From a checkpoint of a small transformer trained on Wikipedia: rotary positions, embeddings untied during training.
Each number is 500 + 25 x the weight over its row's rms, rounded and kept within 0 to 999. Layers, rows and columns count from 0. Numbers have three digits each. The size before them is the row's rms in percent of the matrix's.

# k: layer 5 attention key, 256x256, rms 0.0819, rows 217-255, columns 64-127
# q: layer 5 attention query, 256x256, rms 0.0794, rows 218-255, columns 64-127
# v: layer 5 attention value, 256x256, rms 0.0932, rows 192-253, columns 64-127
# o: layer 5 attention output (transposed), 256x256, rms 0.0926, rows 192-252, columns 64-127
k217 139:496527457569529531494500524523483517496494504474493512499520506486488486458492483485487487486528496524463493492478494498473506521523500508484495516531482556484516499513475490503511467508518467
q218 158:527532518534504534508478501519501494481491535512508520469517514522485522452453528502447514527519518462542512493501528510463509515505503443522524494479437564498500507504462458492531477529499499
k218 163:512528459543526552493475513502495514476488521503485511466507522527489511450472502496480502488530508507484510508450492480485495485504479509506502484529484552466497484491452463485523464515508482
q219 115:533514530543509515514482483511530457525514517520531501491541521512513500475493516522446503494516511474520530475506529491461515508501488454522524523477465516502529523489505469506515489526464532
k219 107:512524531545508498515431533529512505469481515512471478473509524520482510477464493520474513499485504465470519508486518487519488490544503515511501506519504502465503480494463456492514495542502479
q220 105:488482440476499488479491521468441554467499501484478506471426484481478493515489481485510482495491481540499507511486486513531497484512524535527500490541547484481474477525458500508483516521536459
k220 098:496518437449495505512567483504466497511489512459508518499514510472511467503518491485497480473540494540527474477493451522494518506488500508480473487515456560550466531509483549465497516486536526
q221 141:481478529507453496518509452508570451530531470511521474526531490499495506530550499535522508484495506471492501486528508481472507534463469487475482519462480497526525503486564522511504495491422517
k221 129:470460547484490458505502498499522496521527458524506492524477458502494524522536501521536490498457471472500500474531499498501510513481502458533522523468518458534500484488536526536499490462460515
q222 144:484468532486455500500513467510539460488548469504540492504538494500489512529555498531502524508484498482507508489527518503488514531459496490467472502480460528513503484468560520519502502471435521
k222 145:473459514471478489494524475503485483536494451510498507510489481495504522538562487503532519477475467466516486455532477498487501526476508466500521491460527486521480522484551511523496504448465518
q223 138:485460507494477506516536477500538465510545457491544473539531494525503491532565494513517509507485500513478482493516498476488513501465498498477502526470501481519524498476556528541497507472448521
k223 154:466468513459484463506521470497506476523493463490526493544491490474494500535536510504531495484474463466499485456533473502502502537484501449478500491461496463519497498501557527518484507480488521
q224 150:499529474519512506470491532494451533473465517481450499448483511502512491463450503472494493510495483508497498509489514508520491491536505505534502468527500516462482506518450474487503503539560482
k224 151:511538483526499512486468515519508535471487564497507489485508510516509479468450487504471501517495539522488515547466504491511493487510493539514485489529483510476507509489455476476511498536530479
q225 151:497455514501471509512526442486537457495533462508522487528512478498461513541564508529506512485476497475505509462516498475472511521443499491476495501478484499507509480481546541504505480483442522
k225 150:488475496455474473505541487465490492513515460499502502520498466474483509536556492529533497476490475490514479483529482498500489511495500472489509510471513476519488487489558537504483506459468514
q226 092:513493522476486486510485484481527525494491503533588504474468478476530509509521516494475478534522461514507502482502497515541484491441514486518492535497531482481508515473554484537476512490462465
k226 097:493471492480486528494509463478519526506511474517478515509522511459509492476508489521476528474513537450490475463486500503459539493476556487528489521514499503533534471506481505484492490471487471
q227 131:510551466537502503470500532533476521482487530493462505446500519481520470480474474480514489511522491474499514538505517527508484491537504498512483482537492521470493526518470498470486502518540485
k227 147:511533511512504544487500519532505536481481510496509508483505529489522485470454476476487481514488543512514511566488498491503496490521486544546513541512483505476511509494439479474527498510536484
q228 071:477489491448454512468506506523477494482538470468501476536501476542503500509509504474526517512474483533486492474539538481564466490522490436527458479477486475476515488508495482520511539492499470
k228 088:515491519522446483522437487532533495469482498486508491532492535501495510496501499516511525497447498499456516484499527452502510543464522535482505440484535489450485493471507497507478478485485505
q229 087:473453460523540487496497551492514501501498486474492507512498503542518488497513494495504516506467503511490445529495530513485525487514478520468499520514533497471524509502492510541516493509515471
k229 094:468488473494520501546518511521484519518508530527517514506497515516533487498487517468502470537526560493513504511509509535529503507453501501484505508531486476521499529529481529496494546523536505
q230 095:494485487517539482499513507500546526521469509515497477495510466513512446506505443494513447480494532499525469520515520507499488478538498482530530564520558459468534493481496518481521525495524498
k230 090:505486454463517491516507506537492553524502503511488488522479542510517485489449492514527469507518509451441476532462474501495515477491489490475486509483504474503474501485472495534488487524501489
q231 095:489501494477494487484515500464443497516482469446465483503508522512420513513537508484535532487509501482480511452496496428494498517477463514483507478467531483528485481528474482489504457504487488
k231 096:474504505475466489502505496493511502454542528455524532478495478445478483522517498511469458496494448517500494512553509497522475525492497519493514518473483502453497513459561518480511519494486484
q232 090:500492480458507508473521501477473510473487498451472474488513507539469454520536533467508508520465494497456525496482529504517506478471501532462510446486489536489467477513475529491530481478500492
k232 084:466501504550458478516511503524469508536512504478561523489486492479503466527527487482509532510514475523485475484548470535534482531502507487455520500477494498495499574524510506502510514515523472
q233 081:505513511517518521505488542488541492535501507512497490554494485531522529497530475478495471495489524510473506517494465491463483508497510481552526558494530452535571505489519513513514525491488528
k233 075:560475500469530495558531510497537500515482480499489473532536529511470495516470512490534453518510489518497516539492494471498523523488538515509530508518511478456487484531487469500473499493501474
q234 095:460493496525511480518515497546489523545511514482541482538480500538478473511498447459497438513512471530485498490503496463501517489515512520531498560503546441520514522488513510508498554533535529
k234 095:520516539475476490483501510524514479465484515471535441556490521464501510512492491482489494490480517496484507516483476484516493510509426481503508527486502462501500470503510498496520481518544510
q235 091:478505515489505529525527518545482492473534489514494530507500523520521524519476480502515542515506499567498513510523475511542497472535479457497524487514497477494502475494486497537472499544525534
k235 103:523515492453500481497470482472492488527488528490482485528486529527524502540487520506513473514501506526508519454511480502494497507507473529482493482482507491516442508485506499504508531493489490
q236 076:496532515519519507527487485545539476532480509501475527567500497517539544480485513506497524498497498488499483572528460483533495524520493484514475483492485500506538494529499472473481507518501532
k236 070:531461488506525530487504498441537498466515500511515516503497476520490492455499546485517535508494461474501533440496556477485525502475483527544495474527512509446517456500484490507484485499492512
q237 082:457458452493522509484491531489485509491517477445491502459489507532500497502515507468475522520501505531466472482486547509476538497475520566508484519538513529480501509493489507539517484522504491
k237 081:481523493493486498524500497514481521484480527521540509521515493493522483506487503470514446528495578486535504534501475501534506515470507491470492485501498496561475528541491554484505533507543497
q238 079:464495493518502476491526496501540501506501494482519512502489502513558477496511479476509471510499486514497457488478551508520518526522515525524453542485490458497530534465511498533519507513490502
k238 085:506478507477492532483469493512549507486485510501521459523515498493508500476474496494494500460478538446493492481482493483485497519457490465499518483471482492519551503487509489516538487489505495
q239 085:487464451539514463531474496514511533523482516519506489499477470472495511502480483515480465474498490486536467492506479454505509521510487471546533530496591437498490503498480509513490533515525532
k239 095:517534483427483521531486520497461503488520520483502453505512504518475484503478509502487495514521553497494495522456474511539502458495470526481458484510483507558485471469509516479485494507522502
q240 082:543495445506472488461467514459504528530501495447497448471507456491514487538503487537510482481491514480453534473508524452450481464469528510527526519496516484486494522503481516510523494505478503
k240 086:497482498492499502541510473543512515490459494557482501493510540503516492452493466542509503507487502478502490525478455472536509526468536488510494468543493513516466461522507525527490438546511475
q241 099:517494470478490488456463500506478504511505494493499498456485489477489528524497513503475503526512502460518493457496516523453508492495506480508533500491474536499487488489495484500551526446493495
k241 100:508494507500505549519510478524487491489472479527487524512537536456496469484506473492510497496497493496528511522470511469497502509482538519523518474504501533498489504515486493505452483501512473
q242 082:484526541518520512566549444582517463521490534552516538483511516503509524507491482518514535457475516493523534506504443531515511500523477500506484479526497517503515484519507509470487472520514546
k242 085:544515517509520477498473525456488463502519495516473523517465502536494504527493507503509450526503488544543487476514512486526491504548463495536511538474512490541470485514497483525503522491457470
q243 104:537520525496531504544496527498477512500507507500557510558474510539499517507478494495486475526535476548503495523468454459560509480540509499510519538480524457510480521514501489540484554509516533
k243 090:487496519509505511495499510490546486485487508450492445498523497493488489501492528501475539486472468474492528442513515505467528492517454499483491486509476466453521495512510480506487483527520511
q244 089:495473490504531465546482511496545536545478510546531492516452488491518498474496498495511481499525490464538465536509505494475517514517443477499493516534555469494508519501491491497460534515537492
k244 089:458493479502537529505512518506501526487509501497490493517498514521536491466477480474460507515511549481459480504487525529484497473488470476548496528521477489516533471490477480466521508518480505
q245 084:487474540532520512533517504524573497501494514540510531497504505519519492478501495514514526478487543472528533549511474551485528502543485481507455524563501548477534500488528499474475482512528506
k245 095:501500486478530495498510515483502528507511485547480544479456494525541532481493502472494493501509537497531481505499501517492528471497466487544491532484504457516478491505458511472521504490488550
q246 078:495520498518471510480490491515518498501489509477492488509520510463557489489510512514511505513500494496520513493530526488550443520501540456533483465469438501472516501512503477464501488534480484
k246 090:537461529502444510476428489483537509504494479489515485486509507506494513493496507537508546452491465489477494466505513460481524515483531506519515476493503529472531480447506510513490444478482504
q247 086:489507457495454464479486496487490514506487484423477479549538496482465485519503489519507484506500479485482495469515513447506483494488535531484497458468486494494449503516461528494506539492506540
k247 086:488487541508476520489507523528473504493517498488546460465506487428525475511533500508509547471519465497508506532524485496520495504489461494488507483521465506496487550472540525514479447500544511
q248 091:531534531483542486548499515540462508531486532534527514529487492493463524501469486509476481501539500509520491523502432500536498493493479480511524517504554467527487497517511508497476530484507524
k248 088:519502509517543534508517505490490469482519489463470503500527529511497483524475513489496467524523482532491537492505537485480502484539504539491492541535506477474493463528520482511476524510497477
q249 091:476520545478519512496542548481516473519493505437486500518498513511477486477522438476529505515490523490488483498547533521502498491522504491472521481527491517463510496500516519468493472504545493
k249 090:528466482471537502501537485519517549512492506523521514511487513483564527523481530502549454501519560507495519543533522481494509509495487505513532564462512410491487492498499508514521513485493487
q250 085:505513522483452487510516494540516475533530525521485494483516482486532450481497494493523480496522505470524504517520514522507483516525485464511473439522469514473512476504501524429520512488486508
k250 109:501474498545503507461475484495525503493487475507509533509500514468483503471504493520497530455485491497463487489511506472467518515494559502554538494502514515431522464489486464499493466452465464
q251 082:521519495498466505494470490500490492451507483488465490504516482465454492519496512538468471487487499496469530451478508498492491468450562517499522516479502507498508486498478553489543483467472548
k251 091:546506508483500500507533489530452500500494494498498491495528488478467483519511510529531503486504496498499510547480448493510475508502514536492509483503529503508429503503518486518480500499507501
q252 089:533505484502474513481514474520487511443491503527528517467480494484492528518482536520478494527495455476533555470502458498523490499470500468512504469477497520475448492510529485557484517475470531
k252 082:521524525473457504480483486466474471485502474495475478474516483530477487494504507528467544485495475534562487490480471502521526475547540541538453506525477550528500486482476518484451480458501503
q253 092:464504510474517514523543525548515497503509492508503507532508515535544497495509482455521519531499523545479463531530504511569495462561481476520494522511506458501563497493511483505509511530527490
k253 095:515494500488490466501453478485576489505497525488526486531463538505514526508469530494508495492500513489473514448513504471472536545476486499486501466478505466456510491497479492518497497503492520
q254 075:509487485493459478480453460505505505499485501540482486464488476454453489484526479544467465500496455442533546464489518505488494515473525490494500486491481492480516487501476489477512500478459505
k254 076:519513495495493493500531490515482517479536483541484542493498484448509493476531472514508550434508470503495497531489497514507474459474519515540550492521519501515473502464508489488526466459484499
q255 094:453502547505480521520502500495455500542512483492491479557489529508499528494480506512519498474512510517457507460483496434534500472482476542507483507525542441516506490509477493482478495533498539
k255 087:544513504469506475523520485513540488459528526448522527492488489464487493503515521514489493464471469511478501494541496524489463529496471492494533496468479472448512500458546478475548478547461499
v192 087:485494531519527478517430501477520521505482475540483476515502509558487548506531565484503501498498528476521491529500522518530457515506510479489549486515500513493526522502480525467528516485489511
o192 085:497527473454523487488486490450489506455488504491499521481494491459530474508465486492517488536494470505515501491528533504498484440515474504462544493476459510519499518519457504541488465509505488
v193 099:517499534498531490477448503497489506473487482470526497489509487520500501479487508529480477478511459435515505508491472448529508493470527421519546506488458486468532464535494524489493524502512477
o193 096:455501502550523523518503456500490484451477481500470512477530498482516523468497492468486538529511471481566516521511503459494513523519496484532490550513465538507516502515509541529487464475477483
v194 104:497490496495487498525497499512500468459525483511458475485513499525522516481504499526489460498479485495490485487494463515540452474535539506477526481480486497473484490467519519500492481529483507
o194 108:508510459466503518510509517515507490464516514483523514507552494497527524532508466501494484507505464507488500512524491481514488528549502493548506462461463558549460543509530523521495493490487480
v195 102:471505472478453517537435473470518479466475490524478467486504521470478556511527542508463497497503557472497450501482525514447484503508514521500508491502502509471545475497478500476457475495499510
o195 100:499467512462496446525473506498535497529521500429535472521514483517478527497496526520487487479505503510491512487506485485481487537534539516491482508544479496480542514494500507436486534488492555
v196 099:515480506534487450487467508500516502512514482500509487469479495499516499500523510482489497484493520555500518488486534502473511491550493547529477569500524478456476497457504502475517506490483489
o196 099:511482518521451481508481480503543465519492501513523485471493506516496514538491497516485448477501497482482495491484506484513512465527491526541518577476506491519525482522504534528513501512483520
v197 112:476497461490522515494506473489483512471478503509505508465533507519466494458473503487490508518504471433495498507500522492469548475496506467519476482497504519499508448523496527511483497486516513
o197 113:482482492495512525520518478532496478487466515478499540530521508509498526479490495458527531494510486563486477502502483530517516464488529492496494529520514517502554467478463502458490439522500521
v198 099:527505483500493514489526485494521493454554527435483476486521468453456496482495504523521502510507537510474561528522494473493463496496521568471453519524480512485514473482505499517509497486509464
o198 098:498521528469498530501545512489503492488541485488497512477507490539464515528468510501464476493518533546538491512483478504527495510479540505528478511530555487503462492481532487497511514476478497
v199 120:491513465535488482537489493507434494542540493514532543494519495501511449491493496507532463494468522518491481460466483522501512483500505525481475475486527488500461556482517510487476519507513504
o199 107:533524493518516550506492521506502491502492511496531492531473502501511534504527501498494511508501452511491504458493475534547457507453490519529527495473528502523456477510458497519548507535456516
v200 102:514500512505525521537499514481498535522501501476524516522501466541523439552493479503544526482531513538499509530517489538495472493463466456487476482518520497557482505542497487563535496497505513
o200 100:485531472499539493499514504506484526495492473524494504509431517511506451495543508515512521512500521414496523508484526547460503493477478472467510456499496450483498498482507495530493508474525518
v201 100:494517454504504494518529500504509499493518513492485490499510487532471512467478518548480501522479517430527534504485501471509498473495514514546529512489498512493519491457514524454495506496502470
o201 093:494534500479498521492478489471489491462515521499480512446555516477510464539466477501472489495503503528518482520486509470543496436501507519498516496521550493489488490493482496481536496502488462
v202 101:469514538500469499509543489511476515548457520521507524515525475459529494495498479516508516505495496556481479542491500506529500497484508436500453449477501484521503536528493508551485533503531549
o202 097:486487497496506466523508486531495506496499523520525498526502508511533489495541475451516516521496505503462529530487512524479485505479464449468506497506484498520486468490527479503510524502487502
v203 091:504513492515525441502515493481500506488527496492484528480464464556458520458494500534468503527466467459529517540514429494510484474511467492483506503498496495504528513468505509513484498519541504
o203 089:487540480457529524537530493472494481443470500515456523448442472528531496524486487500482522544498483541519510499488501498537492467519488491495521455501513525519467483477524502520487488503532466
v204 108:459496470499499474493529496495454513557513506525457524494499486487493500534516478487532465501514508535511488487484476482519495483496530490533474450490486504503515482524498508504488535503510490
o204 097:494486474485521472480513485508480535539501514507458485530540485490527471502505447504514510488524509516480508521477532516521522512516499497473504462489532498515471523524507501502506515453533527
v205 088:504492477514546484556505499513477503480541492489464533539484466526539507515512473516513473518475480562516467501518527490483531519487505446492509500481494466521462547511517489542504493517516489
o205 085:463447516527504509541542489492479534527507490506443508522480496525538520458516429523478501500511486479483481504466525519479504527501457475476512524500515486492457510496544456481479530514516534
v206 093:452492543512511495472486520506458512511500480460451489529485493503485504505491511502511510477466459518465484477459515480531502485502509507520494528519462511513551480501510500511476509544492492
o206 088:506440519549482514460474481480495535548511456475448462531504518496464472496516492500523523481455496468474459515520498456458519521510505509473465493470499500502513538464510527464503499489491498
v207 079:502527480533504523515523534547472500511532511480466528534504519497539456536489500461544473487515475533471489437489529504531499504494542491510518475464496487498454558549501478492478524542466576
o207 085:507522504533504511460464497532492540496535507523507486552544517499509491470542483499512507476497493473466500505522526510507479499505474487506499519478516458513495500520458491491518526497474476
v208 089:521455505509493457512484499495520480505538473482492535504456496498470502503517513521478467498477492522544511529490504476470503509497495510494503559495471469489506510502531462535522464504512443
o208 082:473480523501488479509516511468496529500511485510432489442472495527535496533482450532458472533480514462546485509460510454488523505502460505478542503504539482485483515482517484509509540483535499
v209 105:521535499478486477448543480488509485533524522484518484476539501487502439524514500472505482487571479532487521528510478490523485474530506514532490501503511515494509514471487511470500517463469537
o209 105:525566493500514537455519500505454490470497505511552537489559506529501471516502500482516477533525505558506531501476522504534497466492494505541471498491499495498505451511515496503516488465490459
v210 089:513506489515524522548504457499492489513496490531486525505452487554519488527492515501544490483485511502522492481489506504472511476478498489571491487469512514558473491499508491523471477533496475
o210 088:470493496472519469517479460508527510520481490511482510484502522496498480533512513515535533462493501465494492506502493509492516494479496543510467478503536472531491500508479493491516507471524513
v211 093:521496505476520479492539510519528528489525511487465515502489503475542475477504463454517468499489504536502498452532493545509523503483517571493503487460492513506456511478522527507526518485530469
o211 091:540482542521469521535561491528499540519510496501474517562522507557526506479474495490509491482531535507474517494523479522518517506515518502506449498496553469498479484544507440484491501488534511
v212 100:524511528499482531511472495506517449495496464494472490529471505524486548548501559500480525480504515500518478496492491502497454500524486503509534521492500502491543490451489462481460461509446507
o212 103:490498484472487487484443525457510494488519512472510485489513492493498483527487520549485504489489479503493460483501503476488499512525495527521544491512447519539522504496454503459510500481515447
v213 109:529529527472537532473533516532515488471531497492507493519494483519492495541488471475499473483521444508516513450514474465511491493476533472504529489461482479507468512508518477529485497534503540
o213 097:488536503531505506493499515522483524493502512531507531524532512485494501464528526508494521469506475495523503496507536459497494565505516467501499501487460535533506527541507509519488494503511441
v214 093:527487500499518494500480548518518489543541485489532535500521477519473538497492519520497433473521515478528552464504509423509533505490534510481549507503503461488509509527525502511476474463491486
o214 090:506469515531491526507497522487466516501541488497476561453526462483493522488478466523468487471527479531537475484488502448558501468484504544539549560516512512486497520538454501557535489533471478
v215 082:505530493540520529515495482479529495476517512519511540514482511546530517504512524536524535531490506488491543518488518496462483498488492507502542551496505486507514530504498451488500531532518532
o215 075:512536508482527486480473512448556490472512510561518510461416489527501525523524517449455496508485507489491495496486503508522442481487469486517527499516499482462489466482494507528497517550504500
v216 082:496486538499484542513496470496519498478447497481462508491544547471514548530516464497522537499489522528447460493525533511526478516508533495467474436484540503490492458531479501569436517487489519
o216 079:507451497504486449502510532510516497536518496458528468532513487547498548508498510503519505454500508489456513493531482512486495506499536466482485495506469504504521483487469503476470517496497529
v217 123:526534461502499529496525515554476489459490516526486514476514529455529490492477454466490496534525481502472492494482510498520517495527479495507512491525508497491482512500498462520510528541528529
o217 076:489507520492532498544534469517528515527503522495518471553506514517527550491495511481498531516513499534485506527520462510515512564498497486475478500498488509499477515498537480476490535513518525
v218 101:525502506473474528518483495520537467413484499495506481475528517486514482478495547500492519493507557493510559531501475532463485496475483540471462492516485541484500472454483499495555474502469512
o218 105:506514499445500503528497527561506466492528468485514501513531497528433527535470567512461501516476514507521525490555499538504491544510524516529463504525481476500501479490530508443505469485495515
v219 113:526497474489474511491531486498509505511475508487490514455510495494433503494511486428465512492492505502492510503530497535484519496515469523512485473518474549512515458484493522510508464460496487
o219 106:517546492460470496517540493530450517493492490439504527543509500532509463503444504483519490481483502534478489464480491532505496469502533508524458510525501480498529461509486482441468456473548490
v220 103:477526525468485496485547490496497505505472541485510458530512466503548496523487516481537517538548523542471495551499493525530475516490504513500486494531477519550483501493503496491536540517481524
o220 102:483532497472496502511479452530474488516479500543529491514536540508483444497505509500524509492519540486500500546505519502483517506511481497493470470514461484514453516493532489484510478472508507
v221 087:485548525511466556500529485530486483488462528511508518520527497498524495468450513517506544521525523465513524526505503475501522520476493491504501472482498508547481489527499486496523498492487503
o221 088:458503505512449492521476502555482481498504526523492480533529523508444499514520546480504530488492541496481507542510475524494504534452494479488487509549491472509488482500508513441479520500479492
v222 094:513503474485491476495517491509507514547520484561483523483466521503464515523510467477494481520477476534521485493486496505498494503506477497515470530491500480552502515497528478540502499530520483
o222 095:493523500465509498504499496443490517492502513536473514473450496471562502501477453527483499510513480497516468472503523478508522500514485484474523460459527518500467531493484482513517504505554474
v223 105:465514496472484501495507502499499501484489512501513503521487503499537496469484480488495501529508501476505476536534493477533556516474561474492494472494513468539487505547514481564497516504534482
o223 106:461467512510500499539516481547450486487485490516478503489508499480526539451523514473506540501523529520499526506509511512473525527492503480485517510503522507484483498495483459527493502508511523
v224 117:495494500475456520498472502482531516459515487515450459493465526526512518480517486521472476505481445465514482461477476512484451500513474530472482532501455505499491460490529489508509466572504506
o224 116:528502468487488491499497517488541480520518504466479486459487485520491520507485476514498482515483469458541477512521505488456460556530530516499446481480485507518518549482562507477498515499504500
v225 104:489489480475483492527515483492492514497482498522492480517480519494517528513534446505515459516476477508486450483493501514529488503536501504512481502486519450517460520481516529495484516523517472
o225 113:513499479495506466487494528488541549515487499527525491464501484505569482483527461470526455493529509505496525519481508483495508525547528491474475476463540524514469535486535457544501545491545513
v226 102:509510523485499510516520514492476470460500503509455485563496495494514525537512490503495475509489522570483498509518525508515499520515472491470486502523521469509447568489492495507494509498486487
o226 106:510437536504467491511528526469507518510489512484489509534471489484492525464505488535518488512480495484458480453517538520446509500526505493469512486488483499516440548530525474520501531555491505
v227 117:492492510506502510504517500507500514515494503458536469493498448509474462448488554470456483465494464476520527490512469483522523492499496491502472483487475525508500507495514540453533475484477485
o227 105:488494496490450528484506497551472483481467498473476505520559498514470432499507513527535493500488492504482495513486494470510517444503509516532487509506521496519531479508504525480504434459497491
v228 100:517511489509454514543501500504492494523494507505499529541533497493524554529498503502526475513489548546486470479514569490501495505488512504476477467504529503501473540509510474479485498481470520
o228 095:539478527492477483525472530508538510519509503483544495562516503486477514488519486524506508455500464444477493491524502494471475466506480505514522504505481457486490533517497486486500505524431553
v229 100:506514495470481498491501502495543492487492509546496459469510525496485517518495527495488510522505510482506516488517476474498438482510503503476483490477489519480515483481490521496517500529486528
o229 091:518576463412522462494488540503531488483519527505526520504528489491495504547481488510502501512491479510510521498562511491515506515530506481514517460468459535535480529517503501486520458501514455
v230 104:518484492488484480503542498516487507504514502495499459510467466488517499510486511518487489531465507545505542491499491517524472498549464495512495539485507471476502513465521515494513524519498484
o230 099:514486510449493484494501505504552492522505485527496471475521505500497441539512464536500474503516499476484496541472513479478535480548462488517506502486500504535468521469581519502517492487503526
v231 091:493493496517514501502493502517480518460434494477515513499543498496493495506475472507498539478499501469509490527481503460466540503491487460491457446465514495491516446525488507542488472479509499
o231 084:440465475530476460521514532549515511520509495471479478554509512527459529515488509510534507493454525477472495523509467519469516520465496513448487531519500480525519453479516520458476486491494511
v232 098:484497544503509502550454491449536465451476489525488534508518506521490559500513541507501526482479533501538488531506481466473498493491492466448486463499488486467540471521468458497493452465496524
o232 094:471485455474507449555491535490516485495487510463481502496479466518467528530497521535489483508451501494514505499526493521486482494510498494480531478522440509491509496506485514461493481454513526
v233 095:548516505512504486509533517573503508526522499513523492522507459511511469513496474501486462491491508533508549498501481495550482491512486536490498486494526481526454549468523501498508484521517504
o233 092:515554483486483521509448524518508499457469523516522517492514513496526470518502494512482487513508468505482481489495516481546495469518484518544525490475493523565452519541520497551551498544490444
v234 101:550488477543503495495452492526505488517558460528504531505483459491498473542504515489508466492507520563526488505508539509489492502529466501535534498523480519446540537461488461490485510486459489
o234 098:508481538506531490509497467439503532516524492477513483573502493510527517487487476530470535491504429476494490454459539492494504509510486520525510485494458495474471495513519471497485523479524512
v235 098:496506489503506534492507536529461530489514494456456481516490518494491508475459505496496515518486466444468492461478524548510495512474519496498530478504487518522495481512529534488466503530498487
o235 094:526423513520491533471493479514471537507527510486440485559520525465500498466468496501533552479499491502478448514522488505504502510489532493481474503515503511484533522465465501444509484532500495
v236 091:506502501482461516516471505485507483544482477493511520504448503515458460505514503490449491474500485490491469489476474534482509516491531513512527549476498524522524500478522494494454487514490481
o236 092:489455517520519509486512496489477468484473460472510503453513485489501500484505529503497511524489503481531481460487484453463515481522499526515469491498493509485553511503472533472490500479508499
v237 093:492483508527491506490453490483497493492474476446511485501481501507458492529500533515473490488490489480494461496525510460514511486506504473493524464459493495475532500485477490475485508474476479
o237 096:455465497542502473462530517504484523514512473468496467531537494520459512477503484532532518487469487503502515496459508488469507470466478502464506533533478487469515471476472509489474494496506488
v238 086:477481498488534500501492514515468524499557483495452441512475488556462511502505481517504493488484492481512529549513478470549471479518509493486517484492479517505515462471489512511538465482504458
o238 082:484468466451518494491551496470481513487503483490399499475514476473515508502489455499532510478504485555513496529501531487493523497500508531480527476482503544522480550499528491552473446470540464
v239 092:456497493483494448510494494469492544548519509526489465480517467479469497493528507506508460510485508548497497537494468533480462478552496514494466508515504491500546534496482538475527493502507505
o239 094:524527462432509498506515488479509501506474519519517503481470494503531471506510464494519460524534497559507501508473528529495486497529494532482526498481510509521464491474532497547512482493527503
v240 088:498478498463479494525469522508492486490491485509498489473487542511476541529508475492488539489519503491472490525463513538470494509511479494492495523550524479502502461500520487506501482497506506
o240 088:500478511506506520476472490491502476508499482488488513438474487450533525521477493506484475516503484478503485475533489468479495496537513524484502479483484523467560527482461524502528489514503479
v241 090:495489480476485526539497495536492520512502488539531488481521519518479497508490528454489493497508509511478490467526560511457537476507496527503455474507507514521477503487493518484511463482493498
o241 089:506517485483460472499442502543483522511483516457524515531513493482535481478518496495517460474501478526457483478519517521538486457515522530511520518474503485495545515517442472478505465522503529
v242 090:474526511492543489498516536510484474514514544486520519537542471475564489436501519522523498538517491491505535482504523516518490497460535506459543507530488479499479566545517516480512515495521519
o242 092:512525508539496550505486490507475505463524515537495527502503504492517485476526518459482488533534520529507505537494501522533478502467476468520514507515511500483466506510527501526520526543446496
v243 092:500518485528513513500491516484501491473489528442532538530485492490502463504469523515510481500496482475521513444492506506481509522490495538504541516504462494483508543532486494460486497486485484
o243 100:504507531543478516471489521485512530508515478495520488526511499536478456465517530517493491511436543459512501493458494512527477477482500499516490521557506441469505466490502504467494520516450511
v244 085:457520471511482497546497510520504524556517509530507483482479500512562522520512500491510520510494490513519493464496498510505491487503499487522472510475494471546496470500517479490532524566509533
o244 083:476528459504492455478462502536512501521516500511486437505504514493495487521538479543490511482487512459471496528505511487505498513506484497486524518477510480504507491484515496478508528480523519
v245 100:488506561471493501480507509493523486483455516521469496512503487498560489479489480476551519510508484517502507519557484513526490512482480476468477500479503512543452483502520492506538490514518512
o245 094:504508478530490497536543510568494482514503508514481495528520508524474506496508510467525518496502556469510515540546496515454507525482465471499472529485468507506494504489550514466465478498491538
v246 107:500484534441498503496507507511486500454483486486527485505516483471487454514513452464499462457538468525477528487502482480488480531523507501481458489516487516496470494510487524511507485458505474
o246 103:495478477503457483498498493524460518506468495506503530487534503495505486480500509488524469506501521526500531485489529499473497548516537516521487478485456513506519553522526484521501469467519470
v247 084:495481490495443503494516493492483500522489493471498471513550505426473506517479498496466488507503520538484486528475509509515515501556536486482518497499474490453551518499479512489483491490450505
o247 084:505475514492518507490492528489451536523530469474536455529541512511489487520507458533501481513515522527488500532452513496496503533498500485474503508517524503492515523442495511437501507468462513
v248 100:521494532459465498536463494502512492478468474522521473502532483526472537533490516511475504446532519505529509543489513488510491472517501465511460484478548460495508470493498492506474466506491505
o248 097:469523454478473461502443526509512499477483493477543511459562514500491458523507511522495488501508507484524511479486500462465488506510491511497519514484456517521540509503462511506537496480492466
v249 094:501510512516486484500517520511465504561482474508498512537466506521492499512499488451498471484516472552502449472496497505545503525510481461476515451481510527525471538490521487529470490522497497
o249 099:523517485528493502523528494511466536524446497492481506565477499513495492452533498494523519494491462479475497479494511467471497502491459485471490480463477496521485533515506486478461482522506506
v250 102:509491494499539482498487534505531508585542498537495497480534521507440511507514497477531486495498499526500535520506490473478473458498467494484495480530512514474519473524498486516532477507488565
o250 102:524562471484533508503493494479475479486545503524503494491453513473485513532487460526504491481503496504517486490501537495530489457489484517491538480477479493469548487474440500497529453499529451
v251 085:489533486471519469472498535483513501549549499526506467488479474532467434498506531522478478472499475448510518498524444498520463477495498521506527532522453504535504557499530512453544505560514496
o251 084:498567509496541548478518492477467479456479492523464509442506477442518472471493504497470526547492485533547527485540504468531492509507507530504508469468487532526477530550503504566498482498497458
v252 103:534539506471485529483530499515540480436477515485490495499490526489517475496496501467477492495504462459490495433523480490490485511500532563486519541507494499550454522488507496501492489535503513
o252 102:516553519496480517512512503539503507488500511496540525511517505527492511472482556476474487476472529513511505453541475501520487565503545490527454498503496486522502501540491492479486501489511486
v253 098:445483501480504485479472457472497490519445517491494502494488500515476501521493516498474538490450494454494492508491508478494502517519522451530497507479497506523514468528479545496492517450497465